config = dict(
    num_hidden_layers=15,
    hidden_size=576,
    num_attention_heads=9,
    num_key_value_heads=9,
    head_dim=64,
    intermediate_size=2304,
    vocab_size=32000,
    hidden_act='squared_relu',
    norm='rmsnorm',
    norm_place='pre',
    norm_eps=1e-05,
    positions='rope',
    rope_theta=331000.0,
    rope_fraction=0.5,
    qk_norm=True,
    attn_scale=0.149,
    bias='none',
    tie_word_embeddings=False,
    parallel_block=False,
    extras=['some layers without attention', 'local attention windows', 'value embeddings', 'a smear gate', 'an embedding shortcut', 'skips across layers', 'capped logits'],
    init='normal',
    init_std_qkv=0.0284,
    init_std_o=0.0,
    init_std_up=0.0284,
    init_std_down=0.0,
    optimizer='muon',
    learning_rate=0.00989,
    lr_mult_down=0.7,
    beta1=0.9,
    lr_head=0.00712,
    warmup_steps=0,
    schedule='wsd',
    decay_fraction=0.814,
    decay_shape='linear',
    final_lr_fraction=0.0,
    batch_tokens=131072,
    max_seq_len=768,
    doc_mask=True,
    train_tokens=1529000000,
    max_steps=11666,
    dataset='wikipedia_en',
)
Each number is 128 + 32 x the weight over the matrix's rms, rounded and kept within 0 to 255. Layers, rows and columns count from 0. Numbers have three digits each.

# up: layer 2 MLP up, 2304x576, rms 0.0655, rows 1178-1267, columns 432-503
# down: layer 2 MLP down (transposed), 2304x576, rms 0.0112, rows 1178-1267, columns 432-503
up1178:122136074130115100103152111102137096102102073160099134169124125139138141174106178172144129150151160172151103156098107131167112072132103133087128099123136072146116122090125091152139100126127068099112145127187102117156
down1178:138093096156152124091143115123143104154128137176170131138092120121096117135104182150087091108133076119143119169105089075149129138083116103078129186110103124125128137158107137142103115115145119162117144152170137131099
up1179:074137126192106127162107136135122110126117155178140133147104119128141135123144091124114100183120118113147120145182116112102174138153118149165098124113123126134107165122151144106128046166133157127095088133133169080110
down1179:051133168134137108117132127181137153104094093135147144080105131128109177161114157134155130117092111119081113156124136140118155150129129160103089113087138118126110113090099108128096151127127103101115096125096130187105
up1180:081094135126182129135147136110076107119118126173141116115140152142196101137187158099118086127133151085128174129132163164191170098084145117110215095102159123091118146077067133130126147139074060098096103092110107150154
down1180:104101138180125090199128130038071123182138156112120153105126153179136117094132117125124172137168117153113077082158120126153077118106168135149201106171092066099092182113168101153127091154133166158138183122096183148110
up1181:076159102100114138115121125103106130128106114123132154129148130130137123147094141126131099147138086136111096147136125135136159124119112143124114129124150137105142148118142115091101085091149120139140133129123139107139
down1181:133140163182101122082119127113138125168169119166111135113170136160137117129084129131102158077125124149151150165149137086136148125135111127158113130122112113109117170142114105122164154129114143158151145121129139136121
up1182:163128083161139100141138139123188107099103174175153114142166104119123153122126103124110135108124117143078141159132102153124102133111085121132110090215143127128164136178121120107168150149150100143087075129172078146151
down1182:018151133215190044107086156173095154119159151168115123111075161087101184191116136160142110171085100071190139172092135127175137055117155170148089114120138167099187187166139132099106192112032136154168198155078142105178
up1183:129134150132138120147085122117078099136102127114134140145129164111196087127090130132173114131100138144161172086139142144120125151118156102142141106146115149105149130110138106162147120088093122157122125128126117157122
down1183:127136141137121132090105164124126136111125159183128133087138136132144130112117106145100143136131104152099162134168138141134154098156107103129111121158119130109157125132113107109105147115109151104117142150116123150129
up1184:093108135132110150128147082081097139147110206160079125168178123091162152117098134208098043151152162127135112125105097148122091106186148099121171160109162129159119178155034098071108185180137160094095102183172064121090
down1184:134089195118137130087118106187129147073094132155179156141119111093155119143083137156082117133075151107130126127131088117091164143061153155157109170168221182163174147161094156101126112163059084073120204132117132184120
up1185:139181210120123144100099140174144125103144104112125059112206098149110107167165126144110151115150107136175122159118148055141152147237139114077063120078125155164098191158091086127147206119148130098095138142088148154142
down1185:121120090149106109143097138117115092069111099172113171122113107144128122142105102104076103116143128054102163159160125160094164104120079148130150104102162080171139121137117161111114160154098139137117117160130157137110
up1186:151181153101223180103146110180127149138111142124086121057154100112152143163063079099174140194089118114142130187091108093171096111190153066099131126052191083134103176176171143048161153106175112156116180106204164128142
down1186:080206120122106082136098135144145146069120129153160085165073079113144083089090089147158188127150161121146125173108149161190143063124148139113105093118138134221105187120116174135165101113179147134063150113122165094140
up1187:136138172103205154144146117123095140093120171135088138118156091187132139168083136119156149175167125095181156111115111099112125163078136092133129121156141200088179154146113180119190108105072062112129091062147110114141
down1187:173132040072125099111148151131051112110151172137116158125118089175130105167154187179114145163046141086116094167151204104127148097074176104126168161130124154089146050111160174072070094141123153095074157114112147164144
up1188:139119131129148142146150128160117097190108189138173147198153153191166171138120141123091079127078194163121153160095187168141141087161123112148186138105120121111126130195121179137130153158111155166097145096154106134107
down1188:114188232195158112160178178165165149134136101114086157152220189079086076132158102072144155110140134126147141098159133120084100142122151056088089106141144110086149087158072184146081125112073154181145067062145130161165
up1189:136126062063119096223101158131145124157134052071138160105155100191147167080127116140145133119186055182170166094064158159187129190118054133123085180097093117114128140169110080175142116179104125129115122108149112186063
down1189:154126110143114155093121081115134128119179111112115087137165104114111139172129150085085095201185124092084110100107149113167147131151192118081188167194104100130140094156138119069148094074149109187185159104102100143127
up1190:139142093074170096139171116119058151144057102182149109114171127151157100151086134154129174140115081137121187090143145144096125116156063152078103135040186109114206155074120125114122132085158102139142066088181103168131
down1190:182127118084125200113154214098114158164101123175118052085152057075166098118036114135130159143081139133152144111157075119106135125059113119100150151112103160128185134136143194124120100118084079189086124160103054147104
up1191:131063136117168089140137111095110184124079178072092099110099130146134129103134150089074106126161077136130118118151122079153117134149119113124114064096093078070164146095201168064121186154133098086092102156126134132139
down1191:113108129144121122131119122109154125119122104100116099178082113136103126151122110116104134118122108083116203181123162128122109101121120145115102083144145138158118147124139064151113084142143158072100100136160131154121
up1192:078122175117147084090098161100165119086087110163138144189132126175170135120074102113095167096109126171096139191100111091081065119146133089138154139128096120101158083148179134070100126148131100090133146135064124124122
down1192:102145177133114135124175143105149161109174163091212123141135148089108155152123125106087123089111119108127084036099126072075060091117206138181177119109075130121150100176155074172100114169125119131115117157117115108166
up1193:166133064165121170093117148091166144063162146124125175138101159095137149103162108114160117152103168156153087173152154176085134114128111116105155132201103171118110191180151092142102114128109146104166114121086087201109
down1193:138247052131153162126104128160107094084100146078170130073077100129109059173118167105139136157187092081167132117161125151080157137129133178092138106076110127078138191142161088097126111156166126153111116148133110143214
up1194:127171172095170150067103132108143112170113115149186108167116086070115102134084182138105163130101186053117137078059071154109159124139126118196139135081096167227117186177124097128168173165120094156168092191157147146144
down1194:086114107195191129168133132137145128104100110134088128142131097161109086107123106167086142127159176144108151152155101193116189152125089173165129105146117061183158140144158162122108160186095145187136118128148145126135
up1195:150172111087118110070104087159139153067099111131136164148140101067153115112173168120112122163149138139103197081163132127126156099161119087071107205088119138068119083125056130174141114077109134090124215166097100116116
down1195:157128175128187094110158114115217074191171114121126118079147120106096112168100200095154106101095114106181078126162086111097114174140135126119075133143124122103067137196120194170158194138122143175149083123108083155172
up1196:159139129158078192124167086124131124111087134106098084069152120171136168151147185179156148080166129127088119116155116112114070122098126096214187126117173133113129103118136182180092162128150106126074102152084179111112
down1196:170175119115065198125135152093166141116108074123093150163108191096135144169093141191140097151141158139102113147092133132116063165086131120139148177183187109085079132130096106189051124144122152179101143145141061150134
up1197:127132154135152165087125161164154119134128064148148132144165073140120114154140131166113092097114136133172090168124141134173148131128147113138134124162120085130179141148142136123154108160078106135134152125140122147173
down1197:142131123144122120181136131112146080155098119200107102118111125110146119087112142143165116150134140100126176149103152074141115100139136184170127143107119116117143112165128146125164095101153083153093138134138120112140
up1198:106104133122153105171151129133078160176133129108082131157096111137174116126146068128098114123102187128119138127154134146103170156148148108132090155050092122077111138123145123167069170097100161136143144122133165130149
down1198:151133129135188105120065116103073173153116183098102080140111113144200147126105130148146142136160144190103141131072114109108053151082107078077075077140119081146135129171110135165197126119129163155131154083192136139109
up1199:165105110134137149180191110176069172135023131105093179202122097110110085128171123159114025142115150151120071124100167063165132106154159120155172115104128145067109145158163136201191121138094127120122121107172108221111
down1199:098137110138174111154096152099097244127094088130130063144118115137057126193123132136114116163130101115126148158180125121126161154130112113127107157109115133079089079165120131143125128138129162109146145095104121146171
up1200:149154122097077150096151145176120113109142140103133152152166119119137130177160077085139118134176088205083177141158154076117087092131115156149159097121106206145120147140094123138158140202158108122095112191163136148121
down1200:161185104206118108137131159089165133127166130098142157102131158124072189065053093149031067123087158093085181173087127105096161130121149132142119131185118128173112079054129072094062118097047113088184171148138163132118
up1201:172073099082101126099118121120167134145188114141107131086154150056134090107155135192121140151142038135162132152161131117100226133119106110125097148142105159076166140167132130167112134152099106186107091114111144143090
down1201:124171117120112124138124137127091110098111172111114110100162164122112088138168084146132120139130103146118093104172090114133135119143114136121137127172112119101152149183137086164115128099127155149151107091104155154163
up1202:114071185072097111147141110165118177152132121143119157103136093053150112145120108129090134136141076110097085130046166091126150162113148163112085126108103121126125130157178118102166150163137094123132102130133099094155
down1202:116094108106149143143102181108117070114091158131166125127099176108106108148102155142115085127131107104138133106084169147119123132154086109111152112150129091142112117093107089136177137125094141129152138106110128131163
up1203:143083074078101147115183105149160168165198125167143091132140144068085077110146140123125115163128131137104187131138076195088126104102108100098127087103093079095123115141174091097141150144098088124164094153173134108055
down1203:086174131114094106086164170095166141177123135091125081132146156202123104158096122093125150130157095104155037150149158118143144126158126170113186074123151141154121197130149093119130081083072095136147120165091097083161
up1204:184119091109162151176176159136091150138116133113082129079110129191123124132080109080162111162102159113152139126151125098153193129171125114093074096178140097122094161181206130123133200105104123114104185168155084154141
down1204:151139156098147102132103139124097136127187109149140117090131118091129200052173170107182126129169088132124185142135085061072121117110071160092103129099153189113166122177116056107120090161102170184138121120058158070139
up1205:129173147131090141141154129137132088148082144150121140096137144158110159111165110151132107139143115137118132136132079107144131184178076117128095156126131084090167166130116123182126070123116142161092104119172109136148
down1205:105147132124133123127116134125148099158121178120112046151147144145153154123079153156147100113093148129121131141121107132118092149096077145176150120113146158140111129101153094127167096120150129094069148144106100126075
up1206:131134111125123100104126124132113134123167142138124138117116123121110165119139125136090149124107137120094115134142105089125158134110113136122149125144129129130160098138128145118123149172166117114137150150100119114137
down1206:133133166106117092105106113158115151117102108080110106144131130144157131163156123130140097095098114141106124157150138088131161156108118125123119166130129136094155105113126122106121130130130106138167102133112132155132
up1207:118150095087120109118094113146145152150141108097120105157122100123167152074083039118153128111127163166191145120154121111140116150128141112133119142137124152149127172110163115107142173177134115144193137085138147119127
down1207:150145170129160118177134108069153140159180132060074148104136139087127040180166117140105139155147075073124115122151095176112106150160122156118111170126167127140094133163146077081143085080054143145123137144192138128189
up1208:116148084141085122164122126151138113134118201111142119155105138118115099136148071174123148150120079117168130155111120090094091163153153131048175154096099098116145144112087161095117126110073110141166106086130096107164
down1208:156135143130124161103116173100142165060118138062157139150064098151097105151171083180113147095164113112066218143153034118058111112072181125062160101124129106193135130152161124109085137141161095127145102087183126125182
up1209:174080129079131087066152098116073138155153168111092129131093089082168132145184159162111067146126069154148119147121097184144126063112129176108103159121071068165132104133147153161103183184147098140115076130136112143060
down1209:146155068194122118218109098120097178138166139109085176094093094121119113097178112089119154123159161122091138225152151179167078082150117096075067121185098098114145179145173117153119027149089122048122173144171149152148
up1210:183126099141097149104097113177110101115127121110190118121134084090130197189188131111104049130114125124122120072149153157171067115139100116129152156135130126125148162154079131123147130138122138122152165166172079097073
down1210:164121134106139137151070097111118174098139103098126093123149159100154135157127132182145134117138157142146126138133194136101022161121148117192095191115163144097149119112101198098161186118115151088150093222143131086083
up1211:122169118155168119107161219091115063074137119076075069159220122152149130128152111111085132145218153159066145160064081096080054138095124138105157170151117146099102155140168133092103120192169102183097086114092129111176
down1211:135120134102108107074148100196183126157151093163170123144126103175150192131141126126170049144154108111091115120109071082090121128118132213084099128091073133139081178131088149147107086125167143142142113118095096125101
up1212:181105150101144148092119144140145124146137131101207152164133178166113077118132127146070141079119183101162153140191078053180124127082161128125101138124109136121184126124111127121141157121196132140120054121143085140163
down1212:193118181146161114123111145151102117160123125101144183116093099115147153133066175215137095127114090153157106122109084100119136168058083128121163077105024118038154121170128146049152095078102063148103109115098107157104
up1213:130147158114148084116166103141113107131090126146104096112060170107162102130172091177122144030138141152165164142084135121143115101130134096117116115163039151108164128074105155115115134123089139125127123134119109128047
down1213:131194121114178142173109162134131153089097098124185116133195124108113120126075091102149214144153135108087126139129147110097070145097180134141150156131092112131122076097150161148137111095066145025159151146091161111105
up1214:167162046116146073138098164074169110086145139146169083114116246061082101151154136057193158101091084119139102162122120129118135132109123084101115130117090147081107193117161166095105181128137112136108209143139163133140
down1214:114101092174163101109119108093200156091061086135157142106182167100074139180092165143143134077099119158085126194133140168131167116112128097105098097117101107181186065173156121122151147102187177148178114124104055149135
up1215:173130086098133088129127212150054146189066098119176126105101083142114156119127222081128128059109062168072140114120098178147153104122105113153105139046094109123115114114160156109161110153171029117102142170126066186181
down1215:091140143098117090158128149088131132119122107158189205162128120070185121129096236067150089222165125084048178136193113179153127101181107140096166059161161189159149137115126224103131143153115128184080061109207146063142
up1216:158080135156157126142086134204172068162176119105147102122158088156147114095112138160175105047085123112160087138157098123176103144146171111116134114138100120141149115134117119099118164142120095134124104081117147190100
down1216:174150121167147123149205093122139132110047097141106159144117118156113083135104063136102140168105124121087102149189111210137102166141153204186052108121130176133174132118149149131133095076082112173112134106184145146134
up1217:104117171169115112120128184193077063175202183054152169132151080100114085123103156118076105082105107131144138127097117060046123140103101209152185124095125100133130096099155147116166050199151147133172109120174152159155
down1217:116094121139122082087091099143094159077115096119165155181143161087173120158128145146130197100165157162095127120117091146176089184106105156092116185107092133131148158154107157167101146115183137137083077083065124145115
up1218:145164117125108148118139123113133126116093102127161114096112100099135135106105120118134174178140125139146152133129108075121116113104119068097098141118086120131125129091103095112125120143116128105130127118150096108151
down1218:169141182137131159117131145153119107102121127110129110106158149144131142175096136121119177104127123124141126108160136140123100133133114129120106131127109140131102108087096114093147083118108113121123139124114116148163
up1219:158163173167138079180100095100139069112127090156111102092149194094160055116091157103140179158126106138204158149131154126097071135115115192107110137194158089131126080140065157162133152160162171115155092143125127134094
down1219:117053119079113138106111096106100166120137112175087139135077149184138124189138115217203136227075163054133149076132182147162112214122144090051197075111126097136137041122118148155100036153146141135159089168115170152199
up1220:075151093169158140141161116068146130145026063123179124150057129205150169107150203131129162096159098127105187139160155035162104104150135159133091114201255053109174118151149218092121120094104184091117123110089236163104
down1220:156091107134081128164168180129148138131083109162144092104108122154010167115124140202224166142152095111102129186084140075092182129114110108141108086143158113108153092141094217093155135158112125197094165139094039139065
up1221:113183081172120162151240099098123145177203170052125092044127089110169160178070127140140133092068118139090110200142094079135079180179096103193143160108165125057140078066107041075144140157163077119061131130124148123141
down1221:115122168172099090093092157167161172103120087129192164088150096112152118164143124171145106174152094181109148039195095160156173158102088096140125110146141179113087158136114178109130166090107164128088122147149072071206
up1222:163146096152114172109142132091140160119153162126100128136116115110089152139184161135113137109110127133166093199134115118077160126211071114182180148127126154149136136094075108131096129151128087127095164103139162191092
down1222:112106110084102132100123148134156156103129113106100130163177161157072088154094125110081100165138120151136139103134180089160106116125136109106116128127115152136126116116129112160150171115121153136143119161118081110145
up1223:125147141095070135144142060106103135188153110123107124117097110120152121087098122181220121125099123098192133145102107119117107103117143102189111106159126127118131155137134110158121124072142122081115141121126107142107
down1223:118141092099126106141121131146154191142126133162118071136140182074149168141100165079150163139154111111124110118143100107073126106153046129128079096105115151067102098142155138120130114107165106078075156125119120176108
up1224:119130117099125150142163078138165136118175105138170091125178125123100089162146073138135121173137086157149109100133149098135084189117133122111110135168131127122153137169103097097122139076163091107118066118080107162082
down1224:136143162123137108059120127111142056100114183150114114133085107140121130129170095166146105096038128061139155196161083089113078083109137066162078176064133162198104142125194145124173030125144082182107129121116166095130
up1225:130123096163121106104215172187147109115143155155097134124129143149156151125144165092096165135093140094135136146111116098120150128153142142119101132121105142118137124116137139142141089119150112062157129168118134150115
down1225:099171112073134132169153134200129146212096084154136098111168148072175133154074138147154099138176163173138117072125154142158126095164202109132132139191141122092185154137126142167172114145173180187142124117168082112076
up1226:099096144128095127168099140069152098140139162114117109112086163110130133121133153109123083103117127099122106114136140131146134083105141087109123147131102085158129152091143134130099114132131125100151132129106105142141
down1226:138105151147097168130132140144116132152147151167120126118147103152101152125133100159116119075125111157139132131139106136156129167167124097157143125155174156142128145135061135137138150152180176078113114156140098170146
up1227:075107147113144176116136123074119075142141142102127089165091140131128134113131107133141095101119123117062140144141098051145079116110130094181093113116114098112109123118162149156147138155122157113145145103102187095167
down1227:134128100176100125139147150116105099104158130126159115146103137124189159164087158071110102099085131109119129186118142149142122166061148134091106165156143109069138124173115132108119139072106142118214133054097116141120
up1228:223132157062141142134152129177111203127113107118080121134144219123083116145151110092103160145160090164100133170133169160111095166074129139134115124126120142152082149150121104119153134108132164064107200188133073099131
down1228:132097091156142143041127134099159105159092133137127126124117090166109080110111138165111135130146114147163169147105125145141122098160137165153207109159130124100026110157141120117114131151120106135158148135094073104169
up1229:058116123145158131145187159089076127064112210197141161189138168093096124121204064121143121066135125114156098085120169196088115182122104173153148103102208136159154162161103172145223154069113148144157089152141072151072
down1229:109104096103146143107153106110107080131088138109144142184092149115113195179137135094151108156097175133182053131112107071136027149194150092069108144175151097228130109113132110180127103084147153091184107112118091130115
up1230:102079141220091160146113096140110122169103114070181062125158155134118080092191073167062095083134061098114186203077169149113119075109195128136143177127165162167175069115075111126068117097233079102194043162141117251104
down1230:086174220119131131138115112113141120137131177117133124118139129091145059114112111166165171183138128069112155104152167057077071064126143184141182190116140207240132102138094206165086126154206162101121172091165131110148
up1231:125152126134089083161161114125129148120106137161132130138111113166211111180138092121130110123087112088094118166129154121131146146112115123092145138085127130167175088108126104119135093151120095155066144129129124120123
down1231:135097151123089154145153109116169092149134147111101144149160141094078134120104174083150082136147109135100149142147078114111092089111125091125065142169095099150098167101134126123088139133187101098151083111155141115129
up1232:129116116166099095133207096115099155127221122052159071127135173130105126144129105143156080140126067113164069168115038221119097086137115096098110131200159104117168119179154155208062168125129096161134143105141118145063
down1232:219079189106107115103161056123113081095172117149143043170116100117082133118108061087104083122144158155147134105191122074086138124121139111130088089178127091138078176105138111058085112076105162149128087131194107134126
up1233:088124146114131058166135125164091134175133157124136142096137128116151142157184086105130088145177093117136076141204116086166179117140151105113107105135143138108086159156160170171140151088140117172142103155144131176106
down1233:108131164115044114107077166085104155058123170092130178140147171138159114084078157138091117119165177139144124089190106095123171166144137155092126085174161100068076107116075087115090123106102085124141063137117130157078
up1234:150137143179143105110106176173093123079027111101111146067127148096050146163138104200116170109156090097104143176153162148137153093104120119070087118155167175115129211107164071095172130103096099137076128140152184079128
down1234:054121154112117096080084117145119095147130151075161105143170163157130063140149170139106167116152179134106071089096133112122203154152158135132159152190085130098131168135127134130137105117133102129075082112137124108123
up1235:110115116133131188120136097095191053139088183141104046155138124146181119111155139120106122155119092105084106129107124109134081172118105107137126165134150138121138098157122096091191129109131146113158108092195198152150
down1235:112085139181176103147094145112152113138154104106123088161097131124241081061079076101116097114072090119080116146114085094062088182145148025141137173077132095114163098146111116121116067180120148153151091114134129178161
up1236:178183149126194104124082096120110154157152144078157122136104121042158142135142126100099129129152180086147130122156142101152118170145100130117126152109128156120146162058103099113114161133134164120120107089140110123140
down1236:141072125182145110119099128149085166084062129134179123085119140103073107176131091181087135039160139096115132156129079169159096114147132154108182093133101128191103094125147117109131166145129125187131070086091118132129
up1237:111150100139137181130140138116098121142176148157081098102137143123110119108141135101161138093107157122152122122115091208100122136134064038099177121086195075158148103141124117188169155123145121168140119161130109134162
down1237:124102119139126164101100143147164102126148121121084141150155115190085089124125091134126109133110109123113106146110182133118128141136090117129110079181104093092111132133051118158095145094103160131162134100118079167149
up1238:127123099132089116081109110149159113136105107140131111153073099138139134153099086098128099186146093170140158097155142125139092116177104145089114099167113118148129098124141118134137090173179104094087137116113155184088
down1238:128112125093135099112131088118132184137142113078117117119139137142119135126105145160159134113112126150103108189140144159133158147095117097149146139124125145141111139159131147121147136100085128152129117092155133105121
up1239:107100105113130116107152167150173106174112148153113135140082124127119064117172139139089150099090118145082128122185128113073109108105114077149085155137122141120129117109150188136127129145103100109077140093135092131196
down1239:100133186099090113215159154121104111210170148145143146133151081086108137164131149162072099159111114156107102181097137120101121121148122111102114118107112153113129095127111122080164160156047186122095135203142118156177
up1240:112158062113166120153106171116136185108123165098101159140093162073074090153135136151140048128106061215146140124184170156089088123243160087132149160143139116127078130129159090187147186108084072093196121189146131122128
down1240:170103170091191182099088149148094144197068111087139187135093076125114092135136132104141141209151111138090135109141087096083061094150130059081172126091127131123084136175056103125081052158083090145133139151156099044136
up1241:110186113128159113147149116122187084152102146127138109095113099117130122085157114158160128151150132139117122184198148112133153204106139179093094141163118137146108092154105104122088128096169082095126138110094133151106
down1241:145116100125052138099115172115146054088117173144179116127195096097132093175139043123109127064077136121116142143224133090052105133134125068148156139077107131135175128069142133100110114161120143113118117136142090103110
up1242:090111082113098136141143097120148137149145136110166160106128090118127140146181111114105133115109151108176126049047157144142132137059120097093137106110099123114180138177096119153156151155124092088168081135138155112118
down1242:158119138149174095074139126145150132146171156118158107136115094144092164140082135167152153113190152073100121090072099125152129114161128132151147110127116087131128100127143106110160120079109109107160092112131072109110
up1243:114154195098158117095173117161141176144154126130125121109150137092101136148044104117181154162099099126165169149081121137103178131174148146157136155103125095148163104120136173133095155108110130091095083156098118132112
down1243:151045175124080053148162157161161102105136128152161101064080147100102146089123051136202135160119133108094108155155120105142109128201117131128132135110112126059174088133155106109124120167091151117114126100147135205132
up1244:098063114120092179117157135151085093099160163151156155145168118154053179113159135136070165098167114138069118115151068051166119120190104163137149130170173147074215173123141139126118137125117092175112097140138198128089
down1244:088099144147123141157175077076105088126092072145139113133134149187169127036074133097174075123175148127102110127182101131089033131187156190155149126108144080088123120137107166156096053161096109175158112114132085213139
up1245:118113156151076155179100117151147107116116077150141128142104115136150112047136148095110142145108130132153204146091074087086142118141152155142150121123165124125110182123107129096111102139126149138123145174128132109057
down1245:155094176115069139105147130111098153114104109164086114137111121146128129173157114113117116132135105121127072091189087077142177164123148115105084154122067108171158087144131136124115161110124156139129102116154129137106
up1246:155166142136150168125162111190127151117094128129143141144127143159059119149184083096101098122181081191142102135142132128156115190147143086089137111139045081108122107149161175134131187124200153119119240084112123161166
down1246:162090124148095121140096162114107181135132083151096103122116133126114143104133121135127128147148120125177160143106167126128191177089108092122169086102160118141115126137116109128125140122100128126143152142128096161162
up1247:047141158184150112135087180129094109125111161117105132148109102118156156072105134158118099177113081121125131122159130105145168121103141115128123153160100101140156157139115141093120150100109136179094126154142083135120
down1247:168105110049161173191118143164089152150159102156136159134184121095078117155129093096123091108130189075086107136091109144147136081139199163083205130152067094118168169101121129110126118086102120091143099089075101078077
up1248:130125153115175142173128143142143116156139111121147125130128147133151123123164112144114128143161139123141115099140099125132091113146129153170121160140143134151144124159129155127154117105154114143118139148148094160102
down1248:116121107111099085138126147164113158113095117136134147170132139095097075136122125153109148137126114145130090131114130140093164134104162099102129136113142114091123181118144119072137127147121109162098137096078133107124
up1249:162108149145156177120133088122102121176089141145112051185110148150148152106143072135130092174080159117104145123107081120062077142140147122140125156174133153168093115145143120115148152127136162127110161093155177157144
down1249:060146157122186153191144078165131106152148138161135147085102126152159101172124120086125069158132148122105166143170104095157150064052150140152138134122137163108163087138139097156112132122190117137094153096108152145102
up1250:154154182116085179096128206145075152113104101165141147119144077178122113133087167164154212102150155139090132146132183075129137241107107143163109174186158108161112126141155085078107090095072132084089186163154176084066
down1250:146106116153050108090100087102196143174137142134077166095076127104137112115133182174125142100088096115196108096120129110128049122160104099152069133155124139183095177081120101150100090152089196143101083092102167162124
up1251:092087117117093066176170098124137120138157168128146108155160132111107129143134138142040101129114148136175079157160165177092111142173125156121167133076066151115146138115115147051099117122149115081138128079155147156142
down1251:122128097113090119122058122105075139147106086130162112138140142096176103100114146148185170128089158152162140102125111143117114128121100066150154074078192142145141185106133150164093096110073092176120083093171106193093
up1252:096132156129095127106161139047158120070070226182060054136111146196117121142147154117125186097069088163165194081079081099099169082148121076141039210128162093187100198164192103166143113160107227072135092143127159168102
down1252:173164161134198158191118153135166133106156127156107132081128099137046103112154091143150115174092137098133151176115098135148162133137121083145132085193114104103129099062116177110110114129159120212174174102159148104078
up1253:137109118145115130141106140138131117118144120140126113128150147129133149145132120128136134124133143128133117126139131134139125129115136131154134146137125127126116128130148109124118125134123128135117123131119108133097
down1253:116134113129086146116132146117142134111134139124138109146130139147128141129143133115115125144120125112112142118145127147145124125137113107127139142143121126137127127122141140113118113130127126137120137129115123145103
up1254:118118142129136112170131065157154154133098133186108139116104116138171130137139125137160164127105102190096126147113145124125136109134144121144134131123123175145157132100146144087110118171141150161157115140175147139141
down1254:088120068169081120117176124142113139209136084114137154172160110132151082090151112123174099129163164154128149158119116117166115127099181151116159180116155114113134136125136149157129124176095139087144178132138086111153
up1255:098100173109142114125173084103158120125168092125125164155111182123118172088089121140130190179117128158133176194076061126151130153107085091162156130101130040179097140097097136126175098125103192121136127151125093174133
down1255:153150091137126144144125120128107164129139054175076148150101173080111076165112101134095094170161083143141096119150140098115089124146087121134212199067119105190138118154097156163110093102155153164123076148136130101141
up1256:111146209066097097099064155134070121130128142177177145102171098152089141148105152175181114146137124136134196095158085117122161157137103107124107161125155162095133119052097155095156143131191138105137141134132185174136
down1256:139113091145155133131060129123142084129133150133175151126117131128147144132135093081214175174157109098138130135149149186147089126117094203073147165130072164116101160046082153167180115118139158161111112154090134116156
up1257:164153107082167101125204119134106156161115141094144134123102161142101101179175142106127121063131122186118172149065124134100130163107091154141137116177123180107124126162101077130093133132086144116133129161107150146168
down1257:177142154158094200124050175163130225167088153164098119127104145188170087129066094093092144164110127138134099108118162149124116149126175223134138140174157143153132085108141046112134114238063134116147152053104147122194
up1258:100145095082085138110129079137123139149118105105169142179158122118178122159090078135147166096119162150119132149136128162101158104163101127134120098125128087110162122153132168106117163118134124103088116194143149127160
down1258:113093175122110123163098129145174129118108116128153150043113145149109151114122104123119118080129082126109165129098126084165171119082149099108097135167164142143125184141122119174122146115149144124091112109077152085103
up1259:168088118121111161091135160094134147125121149093159116086158144193144126087139153134115110098146111110114108100142108145092084127167125149192111182093146131172220136125124133097075169139144135148105113138116156132145
down1259:159112141089124111128109127090123141060105086155130111153094125087166152086196122128115118104147122098141180138133121135098153135154128091075138135114118109060072163100134175113170102116147137094131135077110140113144
up1260:110171115200120169131116120100148142122175099143154140131174103088056132200198116091060195130099099099132120133143143089136093136080117126095152123135188076088081118154128111159203134177210126079122169163112085117116
down1260:095032104099085030098152182087177194085173152095120212199141106140124142099134134178147142113098147199111124063144075146180065044232134118150201068113128170148117089108088150106071083088116100161139141163192135125149
up1261:142128131121164109176121140079090142153135089140096115176113116146024233102118144189205118080110177161113184117106088173134173143151106144130066157115130126087197151096194110115105166138160155132104069120097094147155
down1261:146126071133100145110096092156117135090143116143151171149149121147126177157113119180120217128157150142132133131095154112112128194097114139108160161093064125100107183131191116183130090139124133096072156052119125160112
up1262:191116158121137133089116169146176144156122131106169134128150127085069133131116106109080066191100119135081069138203113075157128140070097148143075144159156201092116109112107150142112076098127132157157079135115132131103
down1262:124160099165069108114117103068113169102117114137094107120131147148188103176123136083109150102110142149153137114105158080119146136101127082087121148163123102132100130143153110103110149160115108124087148104125068095146
up1263:156152096117189187111154133148153118125155117122147098203163141141138154161110153155102158144117135133077132123149157087108131172149111138105156129179082165168132036138163059153143124152145111217098121148088138138069
down1263:128128112095117160158118141139104155188128133150151111130115101156110166164167125123113122142142109114130095165102164128139180070128097148152128115090075123088081067130128140109128127144079141112152177147087166143141
up1264:123100173110145118115166118136129162148134129145095075108157142094154121072142066129106115142107095145089140081159156166142124122104118115133099124131118096136106107190132141109137068116153102132116141136149127151145
down1264:184171127170189099113129158153109123130108095171079164138125097112101152165089202127123140182147080113110116141097080102150153174117116125173107140131119136199054064078137142099064151164107108154122142137107151141126
up1265:133141130160135153167146145071127108123143138182110192081110163126179095150140108124124098111094092167145160114106138126129117138131153190170138098140108122139128169154123136088149124159127064156128136127087114149170
down1265:111099149135134141154129132106121165182140146149098153144082131139118147165110093123166096121154098171173136142134097145070147118124148091156156129194150113195114162118142121142145119198108143092112134084111113136173
up1266:126207153107102120131125106124179097181118167140114146126146128148134132123136148093105071174122160103145124150155125125148162132143155135139124103149136120134116074158110139108118126148081119133079152111097134176143
down1266:112135132098135120074137147165131137149142169158179116157110143177146159170121174118132156114148140108157134160128090103111126136143098118133081108170137124156098137144134094122148170109150092119153137126225130146163
up1267:117096064145161098110221109165089125084121120147135110170144141068133093108119155046146196102158161132145156143111140115200126158110115089094140118059044162154064144162138103108168207077166138161101118091164141146146
down1267:149164076059167092106135179168155131164136103110147131155113078125112117109128085093060185145149115162150130078122057143133126150152174133140132114092099109136147095062099155132126111087098056134135163039082143139111